config = dict(
    n_layer=15,
    d_model=160,
    n_head=2,
    n_kv_head=1,
    head_dim=64,
    d_mlp=512,
    vocab_size=2312,
    activation='swiglu',
    norm='rmsnorm',
    norm_place='pre',
    norm_eps=1e-06,
    positions='rope',
    rope_base=10000.0,
    rope_fraction=1.0,
    qk_norm=True,
    attn_scale=0.125,
    bias='none',
    tie_embeddings=False,
    parallel_block=False,
    init='normal',
    init_std_qkv=0.035,
    init_std_o=0.00714,
    init_std_up=0.035,
    init_std_down=0.00357,
    optimizer='muon_variant',
    lr=0.0139,
    lr_mult_qkv=0.5,
    lr_mult_o=3.0,
    beta1=0.95,
    lr_head=0.00945,
    warmup_steps=0,
    schedule='wsd',
    decay_fraction=0.59,
    decay_shape='linear',
    final_lr_fraction=0.0,
    batch_tokens=16384,
    seq_len=1024,
    doc_mask=True,
    train_tokens=133100000,
    steps=8124,
    dataset='wikipedia_en',
)
Each number is 500 + 25 x the weight over the matrix's rms, rounded and kept within 0 to 999. Layers, rows and columns count from 0. Numbers have three digits each.

# down: layer 10 MLP down (transposed), 512x160, rms 0.0976, rows 294-348, columns 80-159
# gate: layer 10 MLP gate, 512x160, rms 0.307, rows 295-348, columns 80-159
# up: layer 10 MLP up, 512x160, rms 0.328, rows 295-348, columns 80-159
down294:479483511509510497530491483547470490496529516525529485517497472483495461506526493498485506508492477487545473491526509538503512545505513458546478476486472510494516479501490540495513459497512512513477513472513475508509519505546501504495511495
gate295:490471490474523513529510489506456491498525549499515452513511469529524513526511505507494458506518494461464516513508476494520531488508493512445478510544483434462467478448482477485524503490474470504519502493496496496528517486494492528532491537
up295:484514522533522481479508509474503480524463522527478484537497471495477490499497504497493498462516482515503479458460499483476490493477528534543518422524511515474472508561478469549486505533498464518504552570502520525561521517511545475486540498
down295:481527512497488547526534490511505512504495506500472514490489498530522550543496553515498525528478546503510496489499506514518487510514535501502500522511495520506460514531462467489480520527470500491496498536501513504546538512479517447520457448
gate296:519523489490479482487491509488532527490458510506513530547507470449482512510503504482502514487527506508500491515534459526483510519487496457527496483490500515477517507502513517528507478502453498507484481504445482482478482496469551552514489543
up296:532511452518514473508487524518517512504532504518560495505518492477535523517516558474507514515490492495516507506472467521521523499470488542480486530530542519515532509491488491522506485490513530496493512471511535501526487489516518520485460468
down296:432501498451510496495481513519503466538431481473514510493539472519509526469461538521485491482536482549466489513520500491507515474525507508471514538510507522542467498490505483506474493536496481486455493477522545510484516480481537464540472497
gate297:497504516548488523474526516503523560545524502510511466480499517489479497502496508502490519490503527484510490526486512464476514505529500474518499536554533463527491514491467452519501478508502530501456505513498447509532533487525504528461492515
up297:536494521488536551518513502511452488517505471484539493509524508453503500524488476505481548476532508472517511482475506473460499492477504519482547496491482455461494487509516481543471523476504537493496518524491506458527470524516517482532511532
down297:541495481515482477498512553435480551495541512491533504492497492464518492499542517502460486524485487473433554471524511517509511516531500518497498488486471498415525494509545437480525464542504484495467517492544507497560500482500487473500541508
gate298:542494492491478519471478507537539497458489491500543463466464498523522446505457469513533494484530483481465517513497512518494480494498508499462492506474548484453480501492504519514491484488475514498476508588497497492468485501496501541506472555
up298:503441483510491510536506478513535517467490489475518495477495524490517494529531497499511502479528513489488484544509479472500486513496491423501457482494552478459486518487541476470464495508468495477531489510525475485506521550473521501519488477
down298:489488534515517544469488547530519506524552479541513477522509525502492499529481520514521515531484510519487509508500473528544477443487561495514533459477489465485528501439456512522524496505501514523509477479437491479471528478483527531506482501
gate299:493521460555528488458417486508488482491462481505512518522559527510480522483561538500516493479523518532526524481488488492525506534467493461485513490468492485512487539507483458492528482475479496492487493483482454471496523483510539486461516490
up299:519561526492492503560504484517517490489520471529495482539475545513549470506501482502513526481513533522518505490488477451531524490492508552507497529529462482493466512495499540502527522462470505494532515486559530524519464508507483518500502446
down299:494501472495535532480500485477478485501462471496572539485510577525489483508508530484489444505517460500550548542470507510482486493493475478472492519526540481476495509510498497535471497525462516494500490510485519484535498468477554493507462476
gate300:499536509510502499486514534511501513503491525560534510532478492541521523470488503529535505506558484517510521544455493570510498425489467515501482505505537485490524513506488513470478496481517528466462499491480453471508470465455464532511522448
up300:506498499525502504500449514515492464528480487482482523482539494461490522486507501503486490484507488475484476496504495467498546497520473464455546482493449480496496525505505477510503476528500513484526449534565464532525528561508488515503470502
down300:507503535526528546537517489475470460537550504455472484478482516488511449507514510550500535527527521535502472499504524491516464465482473516482509502532499506481511553490472474535525498499466511514501485482517520510473554497538542442492507525
gate301:485460540503482457492468525526504513464490481543492450478542501459523500515459486503470518532484473486513543474467514444503495481493577501484500482502498500494479498514487480503494543476518498478482494538455476531491500451468516537492496481
up301:496500472489496510465516488516495458498460480543523469455470491505516498487507497505512479544471505525450518524464548510495517511494485514530495519476513493511467462513516519500481487470510504499498498502493525517488479506499530508528493495
down301:523495521518467550526464529518489498478464478507487495479531472565516501529558511483538497489486492496472493495539475481514491527504541494492490513501547491499525473498498479549501499524463537545494497509490513537494515509505493502482503503
gate302:472501495527518472528557483517478496492493509548486469473489479490483518483474482487520523504521483504499448500489520465492469510491526479534504511512534523483500500477541526509511533496519475507488495506450504538506498470496470465510450476
up302:552512500519495478519504529493516529497445523484539573473462472541473476504525533482527502463460491501494490507488524490501469486497518496476490489468506542490486514501491505508524548497452482512542453503486518512548508489477505526490511474
down302:488527493511466569526535471502486502505521442502534494507515482528490515478495496526481511477479540507452510497510467473490511500500501533489489468505507516484516465502527500518455537529536485459478465491476487495483493495514487488546481502
gate303:512524457518544454516513545496466482477490487551522483483476522497502479499520475476499486537485513488518479484475522508457486511491517530536454501479511497480510492514468525491518482479481479529451534514492518522522494507493529519522485519
up303:531506515483522499446493513488495473511500534502441505481498501524565498536505516507456474490501468480518542463491490511477482481508470475449479486511500499495498505570529476505497548504544527488509506523512489504499528536501482533491519497
down303:508515536502463518482528512474506499495454510543450495483483491525538493519519475513505499486503504530481513486479547441507488507452482478516484471541492499501519466525499536460518488486494453505486540528451440487499535493502511475487542529
gate304:477487509498507466505492499442502501496493493519500477506515495453486502494490510515493502475495492482450480483484481490471506477524500455533522518497460519519460523456481514473452523505491495520489488510523493481458426459534505518500467475
up304:504484493470561469450535442552493505452487489454515550519510488511473518489470492521460495503534501488505489527508480480514569469437485486523522503529498517499451495454512508494537544467529521493492519531528490501489521500517508503523566510
down304:550509471479521492469544509511445476513485525515490505526535493534463500530492477491487480516511517525457518493471480498498473488493497478491466496512510481469492502508522536453529535452499496492523506522495475488451483496526468536503481493
gate305:506515508505516517509479530472470536467568493502528496532541502524509515520496521495499508511518531458481486499499481481498520534490491485472506477505524492453496459510496523489525552499543536501534494510475506535504549535485476542503475533
up305:533521500453502519516520475538503511515478501480495500490500562445481507471497479529522528470510476517517457494520532452509513452505471455502497494493490520524485464448537504479459498489492470481463523475492488519501472496499533536510514531
down305:539522504510517500532539478517560513466481523587503487499497518497536479466492528465499476457514520478510529509530484498494478439458538484521488466531513511515493533446460465480543486506523520482533468487463481499513526461492504522502485491
gate306:532520520514498510465520461482525519483503498498490469500507485516520517479481520534467494534499456518503437488518485491434549526480522497514514533459499537538523510552531515501523489495498482498528533505512538484516468524526498481511549464
up306:480482544521521467496470466477493472478470505492492502503455449520502498544514446477502489505507516500496522523492538508502511497471519514530479479530521514513541515498508481470484498482486522511513530515479493522497488501515558482522507532
down306:472480585495555517525465525468443530504485496490517530530487478461484511514487503501489527462550500504489480468533483465464471517516538516524522506533524480515524507481490464499460498493538564525453508483498513478502486529493498543506474490
gate307:465482467507487534467457489502463487526499514511458476522504561541496501495462498472479469486509535490497467507459494514504496492453482464483530530509501503463528489472529486497494491504527490491463502499483545511488500474526497508505492470
up307:489541532517480493511476524502486484516489513509525491503503521583490486526460495532484527530510507548509490481452480487507466460468532499507507499537495486513522493499513526502459485512541489532486495491463501457504547482485555512535511473
down307:497450511500495455508463514490479468451461510460517492481508498482507494492490479469460473490494500488507456513541533492503489533479467532516519511482495494473478510477497484514479481462468485521515521500541527502523475482515513494490521488
gate308:472527592468489497474482514482526528467482488507461481501514487513449552498497511514531497505489528496506515494526475537461492512537465507480471479449509518498531505480491505539551483474508517496513506545533483513513507476457481509503513541
up308:506507509504476521515485515466494507510484502481518517480482499487500486486492488488526471497546476509534502528464503492432537526501528471486487490504507508489458492448501480489515465511504483486533496538517503583510483493541465469523512538
down308:489518512490493478525510473485515518491503505472465467467488484484506534512486477518489509486475476516527510493517492527562510506466525506477503475524526517489482457477476474567507533453476487462412473487481485479547456526519514487498494498
gate309:484523481523471415443499521478518504456520515517555508499470489473479509484479520489528482479498490555466482517496558509493543507498499517475523466524520497479512483524502429510488441515502482546575523465500511506487492504448500538513536492
up309:494490500485532507498506483526524541503438498543556531467547515523524484526544489552492504520506533518510464492522467462514492478515522512509509561527466468529483493473488557499494506527484505476490512468480554504506458488500477470480506475
down309:500468521483537520513533514520472493525480470508445491461526517496457479521474522561529532503474493524509557447539465527535476524486517476522542512486476478514447541505500511514489478520494497496477518519501540501538509459486442471511488492
gate310:519488434521490495508471526528468452470517514520474509515457490526509512525539470488470518509472520526507508504502513481454486491478494464508498473505495493524509522503458513456500470499540534520481471506565508494511484444485469501556498460
up310:515454508476479530525526477463491512511489515503451447518564505483464494504482490551500482540510515466482504501492474502525491524447501509486488461507484486473444504502478529508509506511510486471502490494514506515497471540486541526502465536
down310:495533476503472464481486555468514482503506514520424551535553459494508488536514483491508455505472487466497478490508506509512481471489544475502479492500510491497528512516533493519502493523529535528529516497488523464499486525523495489494490516
gate311:499508523512508466493464480507473525543489518482498462481481543476518532476512510483460467458515486536496530551491535529460481516522554427477528532515512528480541559453522536467495487480507550530483468485473439462499520488501514486510500579
up311:487531489522490499506482493486504482485461482532510543496504516451508473463517474494524487468461468490507481486499494506520490526512509540477491487489529483540511522548503524451459451531475478510515479508511553486461467495482495512463519460
down311:497478543502509526474458514485506498515486537474488453510496482459510486476472487496498471468523478509542552501501491533518532502485531453483491533505510455480469490474497502494499499521484498524492508490533515533516463493462547518458520499
gate312:481520519487491539449496500486520488491487494556472534530513519493509458449529508489534507510523442538504490473489508505491513520481420494483499474470516509504512504474488512467515510495467457497493449540487461476488501484456488527525483502
up312:460496499504513458517521481540538502497504524489477502437527490511497524529470529493459483508517550488495494495499477544486510485540504533518541470509508510475492527536490504502477477494492515496496501512494507469515516492522486477495524516
down312:518513530485534524536483502479508513496518473513485524563532538508514494474544471485528495524465508470516521535539492481515483491508494512482467481487498509519467521487515510493462517480514525498468493512514505503456482493475489487494532461
gate313:473541536500520480507519509473517522535456466530487537507489517493476523483444443511489470459514471507511496533489505504513493501510469487503497515500531558508499496542463497463497486519493493476512484485505470500497443471477517478497507524
up313:537492484489520502518514492455532512494508492562545519493511493501536529465479540509485498524537482519535551507480552490496525526471537498502515476465551504499495521496518512495487483494522497459538512502528484525531529469504511489464472545
down313:502488508510512494494517524497506461470455507494501507454442552460520528476471501507529496541466503481503503504506487517498474523484514535525496458488487474525490495494413517489517520494462522512531534485492491530518486471504510483493468528
gate314:482521522471507498524450497537477500505503509489467527519480514477490493476504506538488484487525467453490508471514486476507481504521507524487516456503511540495455481549490500506499506490493510537493500495490529498448489521492484476488524486
up314:531505510521493462521475489485536510441487506503507531518525451458490484512489472506501474511487478467531463466496491501483483490493512537525501492479513507548474502522501516532454475532459493504454467517484533463509511530514517475445535536
down314:452487533468483480511505489510497528470466475496486530517501473497521494481485475484491491473496495472509468518532491516527495524485481466526474502539482496475509449493492527529506473522514509555527501549530494484472538526540473478493507472
gate315:533470480472563483482533504472468495490511478515467494519506474487526535464538480508528466481505527534544509487491517473536548492447535483495503520482496479481525524510471494561489513464485436528468438525461503501492510477515506493494502533
up315:546454538486512474493490490477536570515553488510497515484500457541551514501517477497452479481497500499551493521542511529513520529524507489490529491464498500514497553505505569511504523478488520487500544496453481500504472450493501468505485482
down315:490540531509569486518532531496518553517503514445447497506490514527517489476514514497503529509498485502504448482467509463515466468519542473482504472535511483519500507562459537512458513520494506520454481477504496507500480518552531529479515470
gate316:501518517528516509467484534435502483487480473516486522522478507445487477507501478483510449482486488487470508514436469545513507472494485505500477461497515463549517486482558498451523512536471539475539524531495508511528527473500548506526494491
up316:506481500476501532493453482506509496463505491511457527517492518510469468507482467513489523493519508495530471500540502521493472483493502499472443497501519445457549521528507520530533518489535526424520506532520495511512493454442482492517469466
down316:493461535496481487496474532493468488505498510498515464504521523492531494490502511478552521520519505451505553476528529531524450508501508521483514524511507471516502485506512457533490478470503513494486478501502478530506513488503495477505508492
gate317:501484460499484502489543512471511502496483487487486570524495514528499505484487488516505528519458474567538500493484525486550523494494467493457466536525520489584508492452506478485553496538517476496549458508527492493492464534534501523477518534
up317:519473434516483489460530540510555520478512517483490512492466485525489518528515501509467518501468504526483470495479528499517456500454464501511556483488477527538483482536478497476509527495525492504479499551487520467511508498539525518535509514
down317:476445451511496509532497513530526496497507484496507533490521491491488516488435548524505484493545519504469520531479459499467477503514529490469512497494523490515466480499492525506504486539473499491461490506526518516474530523479522469464516518
gate318:481496507474451473507501543494511505534513539500504496497490549447504487479493492479505496436509498436460509501492537533469535471479518456517519513472490476511497533464513449521534500499502497496506495479442496495512455491499504483470527500
up318:567503518529510508516515468500506496526458482493488461482561474477525501489481524478476521494487462530515481495537497495487498508493532515494461534519465521468509487509506491514509528511465499485462474533506502479495517514488508517519469481
down318:570468496506546480514482482525503521511553418521461499465516482512497511482514502487537503492504536514446489528487478504511510514522482510454500525505487499507497525462493468537527520515493496472502476529449529507493509501482523496495517472
gate319:512478532502506518490474490489499500501465545501486530470513507470501515475470532516523513505501502483506514524472513495491547513446504494493504500467492483470442535512526457470528558524534506473441506470518483476493500473503522520499555493
up319:496514526493480522487504516489494492467483491489523494503508475472526484499486471519519523521473526516500490552481444512507467554510522506466454549452511526436468528476530462503504494520527512515470481486528509489512490514506521520507513485
down319:458502537539514509490506523483529489494467495532528514503530491523474514528511484470537514481471506501506468456534490526491505493496477524508477513482472464509501529480499507482519559524522539480508532494498482525503505524553494494520464473
gate320:504513486494496506512504569502475505487486550504470491511516513510472534515490549514486512477483524527488480510518478466540510529519532494511465519504497491523468478490493536555481473524506474507492514504487521518509520527502515517518546575
up320:508482507476522514528499444468485508505541521497502490470499505475522477478508461521495486501536507503486518517469528474499521482509502500521508506447489517488499522496475485467482504510487532511494490510496497491451496492497510496520491480
down320:516529520503490507507497525546513501519503498460481481525496506441464470519497524499525507434463515538507490535544464478513489536535490500472499514500543474487527480491494462510492518498489496502510523501479516511493480506488496474537469517
gate321:457527514525503526499490520490516536535504428484507511509497536522489487510527505484508484437482493499493529514487488504512437518513487507491458479507522507468478476483490465446540505500506463495474546500536517554474491500512473541495498510
up321:531464526507498492507486532467518484519522504542501514478513507496494523490497497501494451488482489507504483482521495503556510491480480513530525496532498527497554444504484500516491519552507539490530438493478511437509515503464444454506507474
down321:545506474506521464486507532475522506464528513504482489557490438531513498503493445498482466488498480503484531458534511485494459514488502480503508502487500515514552522500478511486489531491487517509521490446475481486488496436504451533497517515
gate322:486477503483494487485509500496494519499486498457527510483475534504467517495534504502514504485501518535478490518500481482453530493518523475514509520461537520517526523493504474490453514494486524511532503452550508522472522543479548496525520519
up322:507500484501510500476516491531518482508479514501466492482485514529490524519526498488511502474476518531489534483513530554523495480466504464520517508530462536491481503485521500492478539575534498551506514469504490498519496528531531488516511467
down322:493483521483527522534521449453494497516508495546498465511484449464511500505531521470486468521536483485477481495542467511509514507473519490529524491515513479455451500518508499496523457490512505514473487522492542488458510469476525489511505533
gate323:528531509504507467489511553526523519458488489523479514508490527524489513500490505498483483469512484536567471456529528458504514489501498529499518493484537549488498514500493475489497520452562498572527495499458494495488488464511523531514537490
up323:506519528437500514491499533454501502545472484511498480512491511461506482500470440521520521488486445474487492483503494471527528566533487494507482476502490523485506523520519501495526486449504477538500502499475496520509500507493465489512497497
down323:486473495468513547475505492457505519526482511472468466495483485492521521541528468461479502507527487493461510491473483545509533524488534529457455523468538528500506482494497497524502545473497497476530501479483495491531568508526472492516523480
gate324:501489505483534508529438483512510538488482505501553507502499478505506484537521484553502518519517517477463480528541479414478495475503482530519499473508538507485502473465495488491496546485482527519490467489469530526523516495451477491465526466
up324:529510462503486472466521497506507510539538468504478522461490517521504461511462514491489503547488445460507566460500457496490477517527472479493494504528523483494549516475517549483501495468527509516503495481514477577557510505489522481523499477
down324:543447497528471514467510515520537462492505503492529502492551494470490482479456491490521482504510476507496504447450512517500510498458520495475512491478486507492526515526529472488509489486486496471487523494503525512513454471470501499519538562
gate325:478527499496472503520484480513488496474507537500496533487481520497515496512484559530502497511548498497488509505503458481487526508453509503501502483477460505478497527463502491467482534510512492471526485481491554506530508486510497487513480528
up325:489509482459519557510522514527486499536513505526487487492528481527471516526532492538462511517541491513514462489486519502522501512542545472496506550497535516487541482490499488515541499482510515540546521535453503539561536488501514479486491483
down325:494505554480512549431476490491514508552508473499492500480470450489509455476519478496542486518522501548488492508549517493526477447493502530477501495525471471499497487500470495528484444483477488544482465489490457537489477490464496488485510446
gate326:488526483513506503496470500525478489454487505513462516477506550529520448497502466509497513504512471483508483514486500504490535534475493523503488481509466480525482508528513503499490493490527547499497510516504521462477490480501480482506497514
up326:487541502501519534503528508487467490475486462517494505505500561509496435531451482489477533464508472484513505506495506537508538509474474510480481516476496484494488525508492473517516488509542497490458461521487520513492469436516452483502495505
down326:486479527517452486502485518504540489466461506439509503498466504543470485532500498490468481505496504538499486524480531504470549512507501515495460521533479479514521499525508465495533502494536475505491487514566506466505482482461493524466505467
gate327:497514545499493504525484461455499499508492496494472450466464509488431503526512488489504456486549497470509511524480535519539512483509470485496515471525506521561516519523498495521501526481471520521526515519489472474498495499471545500507554522
up327:451473531497524494529522481476504518519489512467477481520560474490494506553454519495506406521536486532524523468487470498486522528494492474481535481492522479453479522486529508472515500486510457534496509465527502537511512561519502488454499503
down327:484514482451469471541481567503496529526482549506507508523475510513474473514534468531511524436477524489463524457534561484502485518535489512513482437512503488481507477527534495514499468533533519512472533520513521522492515537521514516484475499
gate328:503502561495514490532535504508490524520485475471509478493501504504536521524480513510538498526498501506457508528512510495479456493507484499503491504494463476487508467491494553471481517505504494463527488459534518496549543461491479510503484484
up328:510496530485461501524493482487485464525518507488499532463497542503495480502502509462466536528481525545474504503510501468465516499490483526479511542516526530516504542495475508473504475472510496486514489498472484498526481551481476475498464505
down328:502480489516525500463483472458463497458518504493566515492478527498544487506476499499468472506460516491489530497509472490478518505454524466504489500466521512520475492489514507500547497498445467502473510504550506534519496512478477518516460499
gate329:525492495498490532498525492525456506538491540476550481507477505522505465485492488488538504524479488500472527475530520492489463480507508502496511511501526549532490491524492529462501511503462468500507500535530479502476529482514503494476507498
up329:487513488480490503468446496520503503522525450484458513520509500506515499529482508537502526492516515507491469464538508534522550497505525447492493523499471498496463497489481510497492512433483498486531519528493427511538491549480480479473464473
down329:481505480486451509512464485528511532465525507523531481496467485537497496462484486505470505484498488508487436545474480507497527495526518464508502513458505470497494527560489510488491466538502532497488539491455495514488552475495442505497497494
gate330:511498519516495529514508492513477480515488465514481531508477511498538523479486491516495544538536493497485499535468515469524506503486497516492527455554483539496524446474485516460517502520493554511523467535489463534504516488502534540496502508
up330:499510520471506531487547483483474509540493475492454541464497531490500496517475522497470502516495524506498526488486476525477506500519519522497481495487469514483483500521507510546502517510511480483473462470468552492458514489499523477512496500
down330:483463502527534519528511500515534515471548475490461463475491476473454534501496503480502529493518475473539454489475484455511520474511510487513477493482482464501490463504536490455432482496508493546510528519566505454523476480487511512476493494
gate331:488512489508484513479530520523496459463534520426459494481497512489475490515496467494539525512509465479523454526518469461493438492553474464507464488475517466510527487493473504500492503469522519454465526502513504505492454521503503504464509485
up331:508465508492512529489510504531509459488494420511501483506525499493487501498546511535499482520536471486493506495520485507505546487481493451499521502472519506514534490503527548521525526451513458480478512482507509467551523483460516483484517454
down331:536497523519479487459479503537502510499497445499492496453501501499526522483531473492531547515494515512486519487519485479509516509523519491482505515451500527473473488524506472532500514485447526483505570509544501465508497472484462487479473475
gate332:508521494504528487492504489519505535472473463533492515494506489534511541498527487530535500497513473500491476501525518450477498549552520488509503535505534541557521504502507518438519508499464455504500507520506503503494523532551490466564491504
up332:469520477523489492489513486486472528511495482454494529474513465505470501507473497498522475521510494543525518470538515496540530493490508516498493504498478460519491525487439496492470531481512451506505469461522483491525483548480500506514527482
down332:507490507518565466485464495502497470503551486463490510520493548519503475438485477492475519481551536503482473504495512536472511506529482507495540502504482478514492513501469498494499517482528490540494518459511526477535506518485505516503480550
gate333:485502520532503468505530495493494469484476528476508499508437460495529487437521490466517487502444532498491478521520506512505473500484515490481473503524489475505507495502500523534474532430480514562485546518555457496536468500537519500468521485
up333:488506511543497503527545546520496506498487466492500455476495510528492489464487494511513530523540494510502471506499505479489512460497523514469529534552414512482479486480462509518486490528508487497501489484512526459489513519513468511514506477
down333:519486488501469502504467512496487467517498511504472502534483454525508518482513534504493497483528492497533533524548513503515487501487489473509504512505511506521517476508492483524486483505515531444496476520489476497488527491506457504517478503
gate334:504496468521483561463539501530460544523462521507514495469462490494520533558471510489510489538515468475506507462496487502496464488543507511479473487489538467517501517496541489526501491523468461550509479508484449558525541534434480494522493548
up334:536511492495513487475486481510464513445496505509486538534485511509463517500496466521530543413493493501468492498483480493505534515515496510495471474521496479515539481474456538443506501488497512516455507521486481474507496505512524530492488458
down334:512514490408473544482499538516529546487494495493464499482483493552544483493501454473548481548526459497494499521492535498520525470503511502507524499530485527469488506516481486514518463504499514512476476528462509536459502490459468493525501507
gate335:485503518495503486472477531446500508457556518498510456477545537534519459477499493506481508510528501506490460531524504469506505450526494551498486514471526471459463501505506466549522468482477499492519484483499491525484465494506494513515475506
up335:472517497493514516519501437515513482471459481518512554516478518511457501490518485455474491546488502526506512483464503507515485475524492512542485495512526507500494515499534493498476488454510471529491463450500530496446509451516510482458496504
down335:512517536495528501465511497504529519468467497516479536524552485511490523489519516483518448527478512496467517502500471495489521502536455476446506496532514476514468512466476478475463492525508469536468437511487525550519501473513519471504495464
gate336:494495452502478500536508558444522456479496491494462545492477500525499540470479491488480497499458503497513521502527476493482475505503491519477513503495489517505513518488494521534507512512487489500518471481509513496528509549505524568495512518
up336:514491521523498497471484512516506541482537530482516539498517521443510535529531488512513485513488489462478477469518492484532531546510505530487492539485481510508498532515504507483488506524448531483541551465519468506495495509490456480507498473
down336:458508502502479497479497501482491493541469517484516499514473501463494484503490484489486528543536514439486493496496532529496463503531481464469505504502464504502507497499515469519517512514484495512490496521509481509533539439485473489481521529
gate337:557527527516538476532524555509542494500528526473503492471510531504478519504499468468474524524526499489484497525482464501483475501506511456495498516524487476476510514498524513533473512500478528522511489507507465527499548503484511534499525465
up337:494493501484540480432527480482454507480486483464479472526483467515482513535518496505517492536426501510531532518564542527493522500481466481517500511492491481523476487501532519482464503470523475521499508483480481488490472527517487500524498541
down337:475502483483505524502527492517464482476495525461518493508535516490520511527502518516485539527430502558493484542466467480504490498492497484492487461507479498483535472518526510521514469481510493504503475518543457476489466593493472488474517467
gate338:500499485478509552425525508539503516494506449483504525535481545513501520459491500516507475501473482476514542525476545524489475486506486514451475515483511512493464497458529502476493512496498508519529485487463511537503547548477470518511520494
up338:522506517525482464496547504522511514494491494475503484495529508525498503485494556519505473500468523536508484515475494480475508516492504502492514492550470484519485518499487503499492486533460482468507530492489548449510516515520493471542499544
down338:484533492495483499486525490487484515519494497467516502477512480537490469477553462509503505511510528494458449462518517524524528529521512516473533484479484523508499512495508506529477481451532494487502484531489515510463480485481485469481518499
gate339:495550507550506502489497493542511529457476442523506500484497482471510499477489504485535441505515466518540481482485467487469498517515483469496532514513525468499517510496506513502522537476539484480474474505485472510469500509502483512507546518
up339:483523515524477525521490534525475493472519466530508512482479501527506471477499471475527450514510482495488480540473515508451513503475465503475495479549499483456538524465493478507500532473488487489492467500510485495446493516524546490533508514
down339:468504529473538542559533517507477480484486487498474510489516497471501491456477507469507485531489495464528542511508488479485493497536465498479514492493472529479494499479508537487502560511539464465515464439491461494497500506490482503522472522
gate340:533477462495507511454467500519482472501540465510489440422514520502514484455505487496486445483489487474496506514523530522471532542513463465477485519507495492551510496458521481541498486532506465484525461465508514515493521487523506513486470517
up340:520532521472492498506490557452543501503466510489486481482528493470486467548514477492502526463491515519497502557520480518502508471487501525486534528441505505490453489503534517539496521527490536548463501481488505550479530485473495542498487517
down340:458554497519517513468512518507471517482493536568481473523489511465471541488514468493487456456527443522533526488517470483513458534517512502499502524509544514500508506522473487558509521501515537508492458503491477488487475507548523496483500428
gate341:458519517486513491492495494526487488529510514502470507484485523518444495499482495477537466498528490498471534516502540473511466493529496495486499508487518492508485516508512478462523489538473498491524517494498498528507467458476484477554473489
up341:499508517506476473538502486447499512458464488466493511523508524500517514520516520493504505508499521482503514480518467515511523486492544515510480513496516521473507500491478521521461515496510496502497472488531491520492491517561504542481554553
down341:521505492472530522444534483513502478526508510488487484515497509528459524477474492486525547533534497561485504506488497505525480482508468532488498480478482452493480510533522499441522458501490545492520521454440502473501478474500514511532493506
gate342:512504496523514576480495483518460491461506478492491482467512531454489509507482535516554479482531492498473443477515468482437526475494510517536531483520483485492492498469519516504543531523493501475497477513487498534468498504534474444514477521
up342:534467442554486526467496497558500499482506455533508491516561454534497497508538537483493510517500507477445503503493495533512508460446506519486488491526480523473519496503459528500443474529493510501476472514488521501503465492523498507478487481
down342:536449486452497498425499520529521511496480536508501532486493515506530535513503485509477510462502507488462508501551520487506530444525499477542533529475495518443518492533507502527482491530484486525542501477526483487482510507472458492518524523
gate343:516570490525483475545480514563494511503501494482496491538446496541495538506513485509478507482503475508480525487507486495523562488473513519495469471472456490443545480481455490478504514517508520496508516501525503535512519477485474502494488502
up343:463508525519543529503519456510521526517480532507454489460462549490523501504546528513484485543491464513504502547517529507510472496482509515435506548521473507478496524484492507458487497508481473536505551532502446510496529455516474489508474461
down343:563524487505514477490507473518467486482475502553560483482519521470539492519512463481478504508497468495472511528502505533527546498480492508510494461499490495521495487531494521520489445524486513490508450468522513503490443484508528470500494539
gate344:519475490473521495477482522459548479483441474498522492485505510515498493463499470557488474489496499496488510562480469504474531523513476521546527506474517487501492528518528491523531480470483443502466468509470487506522519511472540536498519514
up344:483538461485543519564533552535472529529519507465486538480505531484497506460499509479524518466500491471526518507470490496535469499511522508454488531477484489525511481454525460490491536492455510497534479481466492455529503486552493520472522492
down344:475512506468545543506544503532447517516492474479464519519516526485494494519478485468537500493493478528511487465499503488487486523486483446495510499488504480527513476505465471493498456525551520476476511515498501546453515522497534485453505488
gate345:523484498514465481504510551527511516478478514485488533476509485518487511517515529518496458499494526508541479539497480518519503509418512505456493514511518528478484515521474502503476497498494488514493464479493470473466521532518522515511521536
up345:471509487490500495520448483496476465500468514479506467486501508495550482510443476518447520510504474513504462447499496477472471480511534529554519506526497479459467456490470525500513456527494493492482480503487506517512545529474495514508508503
down345:524507465469506466509521460477472464502492487540507505507442537521517450505478454496478481556505469496520495486477483528532534502464492478504477544488474514473460511513489480488519481498497478480516510495469451500491503523502536505526505508
gate346:503497492482499465498498550525482482507503502521487498524491499494470541476487496478511468512503493483508449528486450501530476523527532490515493480543483462498486517462479540544507482429482528462471504513464463520440471493524522439479464519
up346:491492462473524520474444510472491519493446518482467492496532473519509500520533503438510489474503519476524498497491515460515523499487513506523512532497545533488527532482497515514479523446546550507562518478458535500460498526529518488546508519
down346:509479494472520489415488501490510530498482469502482545502549550490463485520537496522476471496511484475481492525534466515467522477456538479492490534493496452492527463495486536503519521484463516466481487491496475466491478455490515466489521515
gate347:450490496501469495516495481474511501498517504492508496520446498515487522484520501505489515488468500482497513468493513476522498551484502512515501446484477484514488525492520452502493474518502495498480466503442555527497458452504515476518515492
up347:471526516539469495487521535511507487538538499531538469476528458473526503493474502534519487503499518489471488495558528476457493511460481507488487484500546498461482481533508480491515550476459478501471509534487447557497490507482495525530517493
down347:461503467475497507502533478496533487549463509467486474499468487497478541496477473500460500473500495463507506497522490493498505469439512541517518466488504460534520532516487476505507497508496514515523523471448551489526491488541481524466546500
gate348:489490532515515531516527512529503506454535457562536508488507476500461490504492510556510515499492459463500449520480513498502531538487471472476527481497528523503511520490479530526556534431477467489505496477461509482495495473504531514525479527
up348:502479518510498489468549494475470509505492520559509478499528528511494497541510491571517533480491491551475519473513495480500493468470530484515527471464548511422461493504498507469494495516491518488566490536522485486526500499539477456489491478
down348:552494518490487520480490490497484513532456516538506496516533518489511534531567503530476512498486464492520494518467509507526479548505527519481415503517536501508525482513497516509512505505501489500525512511498488476491544498477511510459487498